Each number is 500 + 25 x the weight over its row's rms, rounded and kept within 0 to 999. Layers, rows and columns count from 0. Numbers have three digits each. The size before them is the row's rms in percent of the matrix's.

# v: layer 9 attention value, 96x96, rms 0.0944, rows 85-95, columns 0-95
# o: layer 9 attention output (transposed), 96x96, rms 0.0899, rows 85-95, columns 0-95
# up: layer 9 MLP up, 384x96, rms 0.115, rows 0-57, columns 0-95
# down: layer 9 MLP down (transposed), 384x96, rms 0.1, rows 0-57, columns 0-95
v85 113:478514489496504483511450494493532515530498527519487487529520502472518584471480506487509507499523486525454457535503497530477489470497545498429493483522500533475491496487509524466557507485481510501445485516495476535504477556533514512465510485521497495480531491493480525518519499472517507512
o85 104:471503555503460480536468504548507505535509510492513489477436495507529502510502464505522495552518495458461480484474472509513500501521517560506514529513491481481493475509486508489493474555529560524514503491479477474501511503467479535489464506518475503488498495522514518464476569512502491503
v86 100:507494509543527435476499501493520526487453513495479508547479505463501537516465472507496530502513521497510479513468478496494495533518476545452464506477491500470476501507528518501508466488532495529462499541546520467494534487517501496511506548487501541472474468532456503519454505473504536489
o86 102:511493494485480546495528516505455520520507444510486492525467509527520516490493491482524537530505488491461508511422496498506518512478484516505482515492560479500473481544498499469527480495496478531479478528503502474483558532480513456476495484523497495511534484542456525453498516505504548526
v87 100:491519497495493528504512514514488444526521541470480540482510506523474497538462527522496539508498492475514502539470536483506527501477446480520495489499502443533488481513475510460538523489495497515491521526462479535471474517525526500531485524455479526475463467488541470449496511529517503506
o87 103:543534475463538489513498480483511518485477504506492479474508457507467517545488507515480484497531520510508537530457465481513513499516479426521493506507474488473495512469510477515485513546490529531465505507510486533538545477457511544484524473472543455470510489518495486509479471470518501518
v88 103:485474506545506461452468499494519497459486489493519466497500457535509476508502501530523486505458515467477482496469465523490477496505485499439513490497492575512517508507465482439473504469528451512545517470498498476517499465492489508502522496532478504502508523556489524542476491506506512498
o88 106:498471549521491474524472463504468490527534520484555498492449504448484498446559510459537492476533519512529510496499481515488495502482455566507475484500511485531501517517522534512502482454477476436525499482508524478485517544501489491486499496515474516510529514502476499512497492498504507497
v89 110:518474475498508528497496470510493513471520472504460486478525537519524511485524500469510513468522491467519495505520508475491527487501517464565539484486513424487503529475472506550505489517491519509478515542450513516516455518512462509533488471550486458493493543469507489494513503527480465488
o89 108:489528501492485518522493489496566457469481507496513548479518463533510502481447540514472514486515488508523484481506499507486498494481502518464515484496433517477547481491504449484484525533514499466524511507495488507547455460522500505504534542477538464494496493512543496541503480486482488464
v90 105:475516478536520484474454507523532497530497545504481465481500483483477530493495481545502482514524498487480519493475483529489459485488473506493502531521514503505482527495509505464516493486550468527495515475467530473498516477469468470548437519520491461504566523553523520531494496520487492530
o90 098:553494524516487437516465413491488473509473533514521510499456504512512540488517497489527490523527518489514473533478529519480501498517515530509485469544522462482492507534514489487512470485459474482531478497487502489466504520520502509461512499536490521479507519465487515456469514488530477536
v91 117:484504503467531536501494473488464511501525488503449467477492509531508523528492472490505541514505503510479503515474530464497515483458495456487552445422512458526512527496507455485489478538505537516514520523523514519494493496498499542539567482532501486512479518478486500509503512489479521511
o91 109:512540511484511536502482477475494470494486468497549517502543503453486477501489530485484509507485453494510480495490501500466505512485461511477519495470458528522558486483534494512532499532509523513504521488514508547521522504494520536475499536440489436486472479549522493534459472501474504520
v92 102:482514495522517519483469466502479537540512483500530496476512487519467489503511482513500505474546466543482481473529513533478498489454506506456528513538530461484500488516478492525543520517518514505513467492503520486495474574480511507478484478476502498465464474556534514498500540498516565504
o92 102:520448527504538504460500466504499484467515514481526464498532552506515509537496487533498494553542503456490474516500485477489490526484503546487500515531471480490517510534521491491493496512557501495485476461523493471501488467506454547472555503451467498499511506510491510477450507519507484516
v93 110:499542492514506500510458505491450470467509523510504455451493468509534525548523493496524531491478528511481484474477497531524462463506466487501527468530479522565505504532508485485493494478549442460510495480485514495516520485471543508496507502507518508516507443520521499532472493485502530501
o93 118:517502472508507494475491440503507517503505488489525493503481502479484464509545498519549461494549501514507516481512518496490496504501482497526498457517510544557486540505518542493497451444503507439500485491497580508469525505500474514457524467521485474475498510517498521503470512496467496535
v94 095:483500495516481502483538511533542489511490485525534477451500498496480509515508498509495513492469475476517513491515491508512508505544510501585519492507497544477511478452516470522443507451503480520480501506473525470466468469451545468470469486480491458511505496482484503497529550477516476519
o94 090:486527491517453535479517521519514520473487543537470505501508511514468481494501453483460499484498545502488510477562522487460475500535520523500490479529446483531520538499519510479486499501461513510476513488520508523517453511522514486491483519512541506475515552505480467474528485476482503437
v95 103:508442517499534474484527525498503484484519499479489545553488500516525475512466521503512457496429487531502475486480485464499544501495493496511491480470521555530501500499498540485454499490528458501522501493504500483510475481505522483530495520466484545479449510471470482494441490488530500506
o95 107:455513463485496517523496532490504510499511510473508469552484500489450485484531492457506536481526524489508502499500485508552505491477460478507507507456481504504484508467490522507493509482472469518488499489532517501502570535467505452522509485477537537546497513510460458542521481494535548484
up0 102:500454518523514497521498492465524515537485554481502481476497498507501520502503509484485503505489497487527468454518501493534497513513534471488517479533465501441501472527464524533467536518531543510505462480493539498488525531502485516471538530484462462506514488491448506453545522499545524504
down0 100:470478442502478491494502487508507520484468503517471456473492475530522523486496483476460514489510505508474482539472534490472459527508517536499534517506486491547563520524433507498495503484555497501481477507501522536503504514533507493528515514511475492516505457554499507485507505524443467473
up1 105:473497544472498467501536493511522478470519493464481534498496489464497514512514511553556538521514459493517520491526493490479466498549505496464526458515484474528479499495489490491491508505499501519463469492524560514478496465517492489445499460525464449527536512463507497510531524502530512508
down1 115:512496498484522515498519557521537517494475514471514510517510458522474499506488515525574512512502494508506513504508508506469515517513512454482495473495468485547493507510496475495516525486479513536511501493511587503485513433502507473485512423472470509542501463483498475527502517465489486492
up2 101:509501481484502507492544525475518537458503453506481541489500514527482486495504457483530510475505428564528490453510485511513504539466502521492503496521518519528513480527458515513498512542497441476519479521502516481484498502507474486497509488496473474506483536442490477473519508537525518460
down2 103:487474533501515511509482512528502474482494481460525499513451496501494509491513515503552474526502516524486478536502493470504519471441515516533514477538500500411503459486493509550498509500507514509534492489517514511493519547466425497545503492521528463493503513451483485498510509480498511520
up3 096:483538523513497501533472473521528539487492451518450501499482489518521506534492469472558480488508490518480475437525493474518462531497498488472515489469477504502474494514482485526471469522486505470522518495513504492515510585508486508464501571474504477514505471496471481475510501532494492489
down3 097:501480508508495493534488512484488552495562534511524484455548486489507484436494488529482473524452492468509501516495531543509474498467523498497492509482505477502528508502511528530516527534496521524496498512458488542526491449470503473510516490482492517461450542482471497495515455530478526515
up4 089:523508535514514456497482538471479489522533522535494480492509479510523516523496506540512473558468474525468527523541521521543484498512496490478537510498490475507492481491495499497510530528478487484510473479479494490512456531550503465488500531491434481499470478458479503520533513499569511471
down4 090:479485495502515487478505532520553471529515493506526469487496450491519428508455468509486536475508535491491497509468514519489531472524474524502492538493503551488495534478523485513476450463559488501483494501492517556490534509498477478511467487476523481511542486528492501514509525512507474538
up5 104:468522525456490502470517529453505508503470514433517522504498544501453504516483508561516550465506542532464492497531496509527519468483495491523522460477511516495488452503493530473496534513515491503514541540506526513473447501502514472516491502487486497468514534510482494518478531517495477524
down5 102:478480474526489463488483501510503452481554477490502532518456455482501536473509467502481512509502528456519490490486505529517534509513572470497471498510508548525510475543545483535509491520511464507498479518497490489487473463540490499460488468456485516547489508495483522513508514504464513527
up6 111:508509502454534451530506482494465529511477493451516491485472508523506515512521517491508513514460504500502492511518498537535460469483512496522505540500523528468496460486444462473488544505463459486554506527507537522528506500491500490535501558477510487525511511446518502513504447490512502505
down6 105:472492475531480540514523488503504484505471493472550510471494507499449486493496478465520481522514485543478442492502514460485450518524495494489544514486460486514520523504429496493528512493517512555492488458505492502528497523518488562505470490547466484494529502509479494528512530517496485477
up7 109:520487508484502510508485483486494493495495472466521499511537507531418503478485503516515516549497486445507502517495494528523487564513479518518487450507483533484506513465501485506497528503483490533447504476475513508496496529489523516511531484458526499517489558525468419514473508520493484486
down7 109:470512484482495504515536554476505484472507491464514494488463482475548493506557464534469473482483509500486497496542469493528517518479456509510547524536492493518515492497483462549474517495500479472518507569480503476477479532520526483470513476504493484536506511542492487480494496555473489501
up8 105:513500491467513489528502509464515519510514481492491516498506527508504528537522477502507518576461486522506493484537516466518522533480530456502498497472444514514504483480506472450464469515486488457521458463486502456529480507519516515497524521468461517490534539493471450531510469480482518497
down8 106:496513450491489513526534486528498478521520498540511495484540492480475491557488531497480471493521535451522549494493466508479493478527512520487449448520512468551536472470508463517513485509478495495511473528483496522485514543493501502491527497500478499476509531467534487487491452489480558494
up9 119:515509563486525515528523537495551524526462505479489451510525500496463501519516508503488482495518515454553477455507475505522490509539495546534513521480470494466470501493456470504501533477494476517556485512533519504495498532508458460509521533493486514498492467476494472479493529498502487536
down9 116:511496474464477482531538514505531466497439498486506543535529507501510492481467517500495530503505451529477471511495554465523484517504516559476509545532472440501530497463540479450515509468525497494485505508505515529505491511477526493482500520515501503499499454478502545517527527496513485481
up10 104:516532489506550532498506497515452549458465473487519494483508536526462468494497506494522566502490473504494546493488507522512465530477524513476528459467499520489484490489517437509504523519505497522534497432512523474518479514477485489501536495477508543463500542520498474513504497503507481513
down10 102:501494521491504500495487440547458474555524513502525494507481491487564510489517501447488492476475512549498493534438503533537468499464501500512492475538479516493462517547487481451507476529515494516516474524498535508490514503511462509509503491477498510517494531514524497506475486501443532517
up11 090:516511515482538471519487482513488487482524504491569502466523504523496474500536500492485504559557444520506504468526521470496471513464527475490464510498467519532487479495501490515466477512468481497479493457549549453553514490502496478476487533476499481455516500515513511517481485502497511479
down11 092:488518490487537506550506488483513513485458500470451529538557509513484514509492459505399527505506504477493440558474484508457472493516502504479508509515492498536488472506505506492496490457484478491476523504483549497485519521496510487486523549492498526509489529510493514487530524487486487500
up12 100:487507491502488503486524487477503501460487500451504508484527539487509468519482508518543466535503454480520536521508491495561491519510457485521477505468503520505491492468489537530490486513475459520476495451537511499523484465543480501490551524508508474480506524522525501454545449455503473502
down12 103:515517538487521524529524461513501504540521509426505478487508528497525498470503530485527498475521487501534434509475561467503482515512540493500484541511508495509479460462486498501520500514468480485474473496529534485460495535527533548475469502502508513532528447491492503484482484501489497515
up13 097:528479510547519514537495491518480489480482504491448471477513493496508522495506470537501472500466501515499466494497520537550539486483514514544522436517454498426496483495465524519481518550526505491499523493473524468488495515503529493498477509470482460453491495496541512485487475509501540486
down13 099:465478524508511468516495525566495499501503487496531506501516495499515511555497479498402470483484509496494519473479474509477494476498502499493513525494485470503590481491504490484477500480516488471503496471489574525485487502507505493489506463519508534513486495542500540504504517513522544527
up14 101:466514469502556507496491502491552501520512502498515530531496495550503507499484444520501519502454489564528497461460461515523464494536491510488524518481486517479505522473501508486477447480437479497512514524500514459487512540499485507450518533481486508504509503466474468488526517535507497511
down14 102:530536504513493520554503461492496441521477512535486512550547482510507493531512445474436495496485490484471516472483523501502469543501519481510472471497520488477528504501511491517523520518517504481481495559454503536477511504489483494503461502499527476485487505503485513527525463463516544533
up15 093:516524531486513516563465486476490500464494488516505463523462471470471491511524514531494497514510498493543530494560493513496508500457509519520541445455443523511486498444482504488507493505544531510478451521502498531505503500471518494520477548471522526506471513506545483495493496510492484500
down15 089:503460459502488501457528499495489461513522566518507522469488490500492568510497497482455532496500471537505544487483478514531496484481497474508446473516513507491516484515516474459472551490501510545537526510478459494458472466497509499466522481509490528499499493519503509478521537506499516546
up16 086:523519472480498499511460469521510478470500508491552460461483502508531494500534515477502559482493491550508538481490488493546521489458505505500459529503505501478488477496488519531480521497479452504455535539544523513487509514476532510510504518468503532492522472473477462472550535522479521514
down16 087:517511521469519478526514566490487488492482558488492503517530500493525529500551461422475522538516502502488506521517470498456465545521470511509532496530474499501497465500465499496496523545491462502465482500478489473541498490512524525518465474491475489498470502490517500493510472507551491488
up17 102:485503514489507525543445502480538453464481498511456491490511514531491550552503476483511542514530476538523513504520477526513473496495534495499473466516463512506521479485483466488516498526531491487515459526491513469558458539486493501531524513516474486510502490494466479471510549503534522509
down17 104:495470529508469516509499533481474462574479504479485515521519499503472480496486506529541475521466518534495463479549495521533511501492436483504514508482528469517464494501564503462473474543476468496513492537547503520500534475484461512526530518515498507478505483487523493490471506483482495511
up18 097:476505520461518527532472545492479464491496505489533502497473471468478452539491488526529522508496473574483515500523538496565487512517455514524521506519498487508493508515506516499504543515511518507449468506521522483462517498532508481456508531466495482474468497516491515488538471483499488456
down18 097:490490501480503511531465471510510478508530544504505495496516504466478509492488497513545487494508524479467527502523498480479413523495514548518502464485483496490490513558494499520517479541506491488540507483477461525490544426526483514504443497498512495502499479508517526480520534506478442502
up19 100:481499507488503507505506517485522549509496513510505522501483458517533497483491538495514502517551481471518536490524474511515526473487500543498504493511485538437485482504489509548438527511482519474550507496457493472456541530505470487481497491492496502512466544463451462498504465507518455479
down19 100:507540487455481506509499474484531460485525496501489476533456531496478463478486493477476522487508508528487517437506457475463492500474475533500526528543495537477531520541488479503516517517524515509512502472479475488548515486498519526511534495469507518483516525538567502487490466456527488489
up20 099:476533480464511524465521523498494509517492486508529509487500522514506482512493469505512532503475503504491546475515475517518490535466508447482517476503505469492514488490488487458480470545463501509516511485539544507528484510513545487445484529422482462485497487502507520502575510527525491467
down20 108:517513498493450491505494544505503481469483492502513494488484493513506463497545507516426479482495469470508501486506494483444530516523505521495487468509491500498644482530511508509523513492518532497495485506486551506486500486505513465528518486496483481525505491493502525502494510507502515507
up21 060:552489495500469495528520456501513479516517492502522467530506481456514478491523543496519458443496471439498457540462509497480484486482493520512546517491517514501524481490523526468523437481540489502476516436504504499498501500539497500496489524522530480493534495493508519508530494499476529464
down21 068:454495501491526488538520522492495565488514532462492495498539496499512531546519469540502529541475485558491514501503466532438468488490526493499506487503447518507540477474481505518451486513539511487488490473466543480508480474521509516474498495458482490503471491503486501478481488469524496483
up22 097:546484530476531506499513473517474489461464529484489498496518506503498521475503457527511536545482454551514488519514453478535501480510507455481509504543504514493464478552469492542468477513498463493498501499486504466539489508530501520466523540531485475490495487508543498489540531498484464489
down22 105:519526473535453514494486458492504479457535474540495493494471531468538496500533500515499494519485478483483491496494525488443507496506487461497484516478534530474506491524506489502506502495455529476503501483507408520522547531531498530504503493496470516458483481537490530522460537486524488512
up23 092:524537535489531537493490518506477496500494480512521474462501537511497482502502496564513538522500491498547516478543495472481514541514540488468503514507477475468497473464477511456473496513524521469552490494516511482526514480528522514486475525485442514497438505477505489568528485497499505495
down23 094:521498532473480505536532513466512493512481494552464523524505514483468487495471508466505510463468474517546480544495539490487463527490504558500489471487538490526506473523490502496545510510474504521497511480557486466531512540477487543490514528450533476500470493499492460465498479502480513494
up24 097:510483572457519492523531551481485475508502473495497501526531524516487521513493466539500478499482486504517505488544491486539539484506525486499470515496490516452504480499499488468449530518517505517526483506536489507495471508508461495498546538542468497445507442482512516461504464494499516524
down24 096:512522490488515520476476490491532504521523497532530492525464501471496508507490532540543515474483485499485500481519453485503491467435501519459498491549496464492466530505480497509511474530467517536515454511444500500536543513546504500462515498506499477461492511530471528504546461532518498507
up25 090:506496545490498496509518491518449523484497520522487522501523486464510546579514498514505518520484471488515514524526490490500486494481491525545523494541477494498520496510511427533479466505511464502463473505500497507528485465481518464467509515476504571486461519469523477509531483515460489509
down25 089:478509471453478492503502531535498508498512509508518473523442479491453513535503473541429498447505505487496460496478506512481521480481493515552540509485462491489536496485539488515526536501513523463505509503480488501500523493534530467511524532463497496479511474503525505478453504512549522471
up26 089:540472492486510509496500491522525493518501537502482503512527506496488527535478532475540527492479461513526494447511463512500526486454569506479447507526461481510518484503490506525524525490500481486502521465556535484530475542501509494464518518466473516464517489528467513443498514487492488474
down26 089:459531516512518464493491515498475518489470504484533493514544492492490530509497482495505493501473510512476508466440487538506508472490484472489535488493490523481517480502459483534564480535491531546514519507501562527497524452519525467499507495503455472536524524454498490509501476506531509444
up27 112:465501493535478499517497500531487495482501528468475527507498500484502549495514506535537492525489468475504509478555453502532443495539478489489505461522469477460495502532459472532491552496480555489505513514479522498527479502547461491463501479477511457516505537506523476490499486471503475523
down27 111:500546517500464555503516510523467494524504518506502507471500497515452508500499501514514433535509506501524502478510554516472526495476449494508524530454469505530463512537466493492481490511457533513499495527472526445518504466527520534486486474499474531515505488508481495507483534508520450535
up28 103:479528514502532480517539502506538503482481511505496526437508520525507489498500484516518536526448491471533483521471519466529534527488477453463535476460485506497495480472518525524527488482524495487487503545508525494509521467466522460486500517483504498486462501538431454506518496509529499466
down28 101:504482495494447477450500501456538488525508511500518485503483472499528498504551516496499505497517487488516514518493510437556484495561502513492512522520540452533512526471478503479507499460457518477481528486505478521542508507483492462494489556514515506459532487513456533526490476504531485497
up29 093:518519482503500522540542480479513522499506515466513496486525516496506488495471554520491494503489488552538461516482485482547505497538509475472460484470506451472511482481486544443513509537498528499509458543548515496505505488473492462463532504514472472494503509489500495475498542501480458456
down29 094:450493529485469502469531504522495526494511489482505483494508475487522500490539521473448482514466518494513487491497443522481518487444528493520496546509525463536522504480465492476527487444506526529483503529495502493530487506488505436549521537496480537507480545536485515481521515514504522527
up30 092:478522512512521463559488506468484533480480512514512499519506491465495497546521520526512547498484520539518476500486518530480464509479481521523516500534504507499454427468483490527457527539470487469499476488475502529454493525499552459479492488480509501522468528493518520469500502532493476529
down30 095:518501538509454471474507508537473485515522532563521503504493453481514495494483475507422484467499501525499497477495532522431531482504502513502501489504491507527499503516466486448535500477502512493473527492444465521498505456474514487522495537515506469512516490492509519545491531532526507507
up31 106:482506471449517466499529570519504529525480516472481497507516515471521513507526515502518470535461502479464460515521505508515546496500514499493470540546495513458512469504487485511462531521524478478537462513522503479476491507490541449517493540467496498509474513453477502457533499498498480507
down31 102:529490491526500462499457465515477496464508452481496505490547542424486494473530513495524467517517536502483497495468519530513521487475484514488476508483462507495512525497501508471501529499513481482477519530554513534497514492484509530524505491473469526524524494521487440567499500483501545518
up32 108:494524493463525490501528480520505483494479481469443493519548494512497533510511483514518527511450537514472482529508509549520528494513539512479549461508518442488471505509481467534468503488541455542506510499474518496460467524484489459503508506496464521495451532496489497475520524515513485482
down32 101:479476493518528542476515493506483490532523496488529558490463505528492528518486546486460532506500443565481525523489495499535493511491516487483463525497522504511493511544510471475471510446458509487533531492515522477460497512494443541501520503489488474541503483511474484468505517508483480484
up33 093:460514545453513490498464506477526486499466543448493541496557497526497505517520478530498555529452529530487465492510522489504512505528501507525499485526505492487453475465520486544514477493480521499510464496480488512501517519510570492503493474481488486505488516492458507506468542475513495466
down33 093:474459490522477487510466545491534479517527513528483515499459502493512521465496477524488459494492464509525513445483523544461536530494514496482521484491470534546484505522495486498526518545517495497501522495504468472504495483511432537495493474543509490506518493498468436503508505482488556511
up34 096:509491525462490491546479502498477504525468523498504450504511513512496501474495494480532519488495486493500454466523513503486496464529537505488551466444497491479463458477469496507548510488518570514506495509534480498480521531503479492503500563527525507511512545448481511497517533506536470516
down34 098:491501463483526508456502526508510504489510537466512473426496508482469472484531450494513523497507477495486505501489506476520485515513493510496458505503506537474494533473511483465471459513519474511522504495588513507467527512512493516501498513523523567510503527494570487509490462478516487503
up35 110:454490530490484485484539525493532478492502538471508537505511497504523543524492504457545469480504456513500482483476460468514490505503521457537475488505476485477461517526512477502493513533483494481488469468479524491517495508563533505545504499516512509494480500498500420537508535458519507500
down35 113:516575494560539511473512499475514520503543490480472451492489472481502498498570526454493545458509522515515483494474504498521502493513497540475502516515546523496506499489450516511487463490469492508523496489545497487484480492465501448515490513487464512506484465514524511509481521516492469487
up36 094:493471512501544494456504488516495511554519502471541528463540520526498488520533495522501488497512490512491498477477523534528497519465482443486480481473500465470505499498509483503521455519528492477529500470501501459522532507518502501526520478418481484463494467496474483530474448515543504504
down36 095:505479487506490471474492487530457507501498501493479530487487503462492508482516516531535471510455513518536541494475507503507484498533474525510479539518504493451515498516510538438481494549474530538486501480461488510456473468484562473510526482538542513525494490456498542532500499484515514516
up37 099:479512539520508519494460488506482531521492502471507518538506486512458504505462485497532473472483494476473507433522503504513482512483514483511524508519515501470495528530489455538514484533470497524470501485490499530511508475529493478482487523481506489488535533457452484468566465543528516440
down37 102:509546503491503522486507461480482500489484477504501480507508475501463508510536511509493479521519480467485499470520477498476541533500481522487516501506527518518523546568537515463514436515491520462486481531477441470498488498500508504500483538511491472487505507487512542449534550516491504437
up38 120:478423512511521468501483511506513518452484480506477510510476502514550530490503529533498511504499480487521506481549469453504535527458486482505502523519521526489508491501479524455503504513500514551506458482520509493501479524506499501478526517511513488507506546476502429516538459500517535445
down38 111:475495548484466521477495520463513500468515526546503494531465501477530463492507472484484511452545519495476501484520533457485499525501513504485521516475479537533539436493536511523451497493514526497487450511504467490464535495517505520515474511521535505480535536486481454469496494497508518495
up39 099:521511492509552523499467522458537574515505490463542509507513542502496535484505515508498503496486510512525490505451527495509489522465487478467519499490470529510473495466462479518530498508490494509516461465483517530516522540488531514539514511448505466485450470504463451533483490494488498516
down39 098:472480508519515512491524503534477533496530473449506500529483522527495482477468514511512487482475529515466502529514541484540491476492537507505520473557455464516454498470512480478481502493464547471460533498480523528507518535495486468489528543523482487496492454486492490486525503514458542525
up40 107:535517517506522473485459545506506498484553538494509526550523487482489486504482485481527500537513430498514457495502507507504536466498543500497489490480475537483492458467502486541508486531520468508542525443472538495551471486506509467522509476506502494521482499488488505480472495523480504460
down40 103:494517467488496465495495506495510502542514509531550528460508519512452487476492476460503512472476495497483548474501488484453512510528492454487486501489531547472584500510477506458483479534501519522491507484511482465492522467486517506489517506489494488479459496480539542486555500522507538504
up41 098:538473501494512534491533512499471478503539515518476530491561490490506457539489504546542493553489517526488471503491460505499531488508497489513496492503488473495496512463488484490439548509475491485540494505511477511501515530479491498462483485504500441497537541445497505473536503496514448488
down41 094:468532496495440472515467492499478479542553511533466475514502505472507478536536463486541483494492487511514479470537490494456537500523498464480535494514518507509508562512463477516447467510513515493523477493467465513497521484468487546497484485509528510498502492492496530539484507488533531478
up42 104:525529470482473533492519530484491501516487501490521537493518535511483491518475513508522507505515498536500503502454440525549498480455490465510509510476467489486472503476467495477514452499506529516525479484504553512517488545486493469431510485506509526508490537473519464556471471475514521471
down42 105:489535491463476467453531486507495479458479487501502505440506490516513460507478472518483527466536510495497529505482486500475531494505481544470535490478533501513477520481519459455498469488487474524508510522515533521483509482510477518496539480475538499510470526502505528568500540523504459546
up43 111:474452488447498514510516500497485504524481543476516481538503540470485518513489537515498491562466488472520491486476424550529516480503479481462475533487486548494497456503478512473484484558496479517529525484490510491519497504495535492472494495499469497523511527503476508529520484526473485473
down43 107:540517477506534505509503482479488522508516504502486505465503486548518479505460503484514537528507480537481484497502507482505506514509522495532518573514531489493493508531515545554470459505462501479479503454498472467518520505473460513522457532520512525462456495504453465463481519495507545499
up44 103:517528491474514518467512499515477496467528519482518500478502515501492503508531491452535477537510451569471537505496495500536462513473478454540464522511507510503495433515477500526516507477517523522529485506472522465511462506495521497519473473479498471521507488469535506487499550507550473486
down44 107:512508475493487492493492489479475467517473489420500546508532526490504472466494520511515516524491505476504507522458493505496502519494433535488501554470482498463531488522475526491514505474496526519565491502495506497476503488524479562508520490507474469529485514516540499539498499506490529439
up45 099:471518496447503508480504490472483526477477511506521524497495481511505533534594479517511496484474458522527542506496501521482491552458513480518464469533498494490481489486477485483492504500451444501509489486513490466500478496468515524496506535487462519526517532475491478534528473495537540512
down45 103:507507474467499483496493489505499467502488529552533457553465489514478500472518473515463472511504511512493494558495483511437484529492546488496491510510499527488498483504530521492502506480491493524536519533498436556476473495468499578503502519511508552482506498504509513459500492477508523505
up46 106:477487487469513505530513477465520467507504518444485471550504524492448543504508485528527484525511477487542448468501502506514485530506464459525537494532514465500491493519487494490465517466524507544513498495512499507485523526502491533501506501486487458482535481509462429485524473526534480500
down46 110:512499439540518530517462495523507460518488469509524476495497534524545521470451513528515490493506502536536485494485513524540461470475483491516473515466523489505461536498508551478481460516479488495518533481457541492511515509505491500476545505476478512494524539492494516510504549507489475464
up47 095:493540480521532540474443474499518482501454479490487525499528515461463515529477507533506485503508491503479491471531481490496490481495536493494538477517493507512498474485510491438513515537554545500515477493563524518524475542518499500464533455462486475500492514473495461514496504508493513540
down47 095:469482494509461509479563479495495498507520543493513511502485474494500496497520458473556471528530548528499520518488526507555507502538511487522469518511484508487476488476509517485508500467499477546438515502478558469487515445473486511481483521528519543485511513482461493492538489483493510477
up48 132:569522498487536504498533524494520507480540480434519496458510530509446473533520478511511456532517451519517506465464457483543504519474505513527487504510499510459494488466500484518508489502499502495512467509539547509490493499495494468498520506505502487474485540472465478485489534523498526462
down48 133:521454470524462481540512495560518450494556451527477484478441490502513507519506525478516491507538494465509512506479504493487550498478511529504486481521492520455482495505490507516526524453531504503465465512475490501494493509495466520542501470493539498502486545484491512531491508511472499550
up49 124:477455468481532542477505488545480485514467516474508517510488494482510503521494493528527500512501478505513467450531443565521505480492498458522538512517454523484491487501504458464481482560503520527481525454513500481529500514526475516481482494452493500507486518487480482557527492497505512495
down49 114:494492489496519507485474477480439553499532502507505486513476480491528547489534537483484504518470495447510474479523504480489523473518468510549514549497491513528471526487544480515466503513452508516518513492511518456471502512490496489483502523541523559454491488498516476466514517507495497558
up50 091:521482524512493477507434530489474515500524495496485511484508483545517449479522510509510462470471503513485541510509498499507475445543485485468485519496511456508506479505473475463478493507461536534528489494506486488549478488524531509519487512504447535464521501469488464453546518479507489468
down50 096:469529509497554496492486476477512479517524469476525510482521458532517504493497507517504492496516520491471475486507471489610480492491482473468482483509495494527532485494482502491521491485518502513498527481521599529509526508504471467497520528493494484511535509488452484502505476481483532482
up51 104:510530522451531450510448516516539473478509501472503511514529506478508453529515497526544471510556492503484508492497468504516479482531494518470500473477500527494467475490509511507466513504444516503515470473494515557479496526485517481485512528464489431519505518516480518516508533481504539471
down51 096:486514484517508498531459540489487468510476512483514553501464484453483479524527513495564480499553490467498501521515474472468424505488536499514527462506514503538483543520523512511505510519451494477503507490521468486547508509503497495529506468501485482511507466516547530489491497500496463479
up52 081:460462499473520482483489476495526495540530508516501459486539492483475472524499504509556481505548497517472485500499487493498547466526498453479490545503500496463456482513513466518448449497527519501546525467502532502467516507459507486487488506482483517546473519458502487506501520545504507503
down52 094:502471516493491468467483503497504513538506512510502452459492500493508479498489500485505495526497505506481535513520516505404611476506483513491468499527503501492516490493478484487485489523528484443503508499505477524512496481499497567529502484504524500510527501486513523518472488519456531531
up53 091:486492521511514535487507514487489549468551510492483452505514493473513536534524487511489447555491529482478489477495510527530502464522478517552532466486483467481513509508483502476477502507531489483519483423494521453520451496498499474504517476456487486480486538502488519506539492475519504495
down53 088:474469485506505488495471518525499544489484496504529501504492504465499483532534500524389496467471508472514513504458458539511530468498504484523513513491501495482579498496499490538468491480497514519510529525500493492492503498533510488547503489539494547502488505513480558509497485481490515512
up54 099:510498508473480499461474501487506493471497498519530453482493492520455519533511451486581477505525494499500476507518460543517520495465461468513488451517520481492480509514491500474523490557533485467476523513537524498529507513460483507496536519523508446469503534528511494524500514528505484519
down54 101:496518475508510477478490515493504466497516507520547518527475517500441496472464511502511453506473468458484501526510513464496441462505546501511478481509513531530500529485479500562484521542451522503504501503514501512502462469535521553454515464488486486503488508510524548516520488503516527483
up55 112:480453504478515544500531526484497481483507496456472503536536550523504522502497473520528518484466482492475474507514505542539482472497517497456492488514528537522460507520481503484507487476482475548514524468489512527505456524555467487454482491516469500488482534474477497496546493473532471487
down55 108:484478516471555462489494533531488494513510503483489482499503529495474517510458524513474496470494516467490524536518474522493512494535473497484500454500518513464504540521535490518490469488518515552483493546453511528472509521506492513513510462467467477492538489526468537459464460495497472557
up56 091:466478490478525507508464527521471554530423500493514495520450498464478508513538484507510520474521518474517448484519454518539517469531529508495491489528507468501514516504450510484507497504493510514452487475509545472517537537508475487517499499475489522512489487521546506477516538505497466488
down56 094:474498479489511513481532559534530490473505495485531475510497492517506499494517441545445500512473470509502503442524479549485465517498476501517525491486457526518561469462486472495496529456505501484484478509481518509489474528499503492521500503510498507492480500505505538537531475511560496459
up57 100:511536539554531503513496501502505495480482547489488499469484546517467504570468486504522507525491456547513552500488518512507474519518524512513495459528498475485521458497471495499518519491502494487487505464466490535537447565512509480508523497514486473488493559505486491479493501481499472509
down57 096:458471470495504473475515469514523511523532533480520445507510488498458499459481496490559497511504502527516503520463512497513506485490484516481471509445510502535485518506545536495522540460495517489520466511500554527525550498507500495492504528498527505500468472481466436479478496516477511543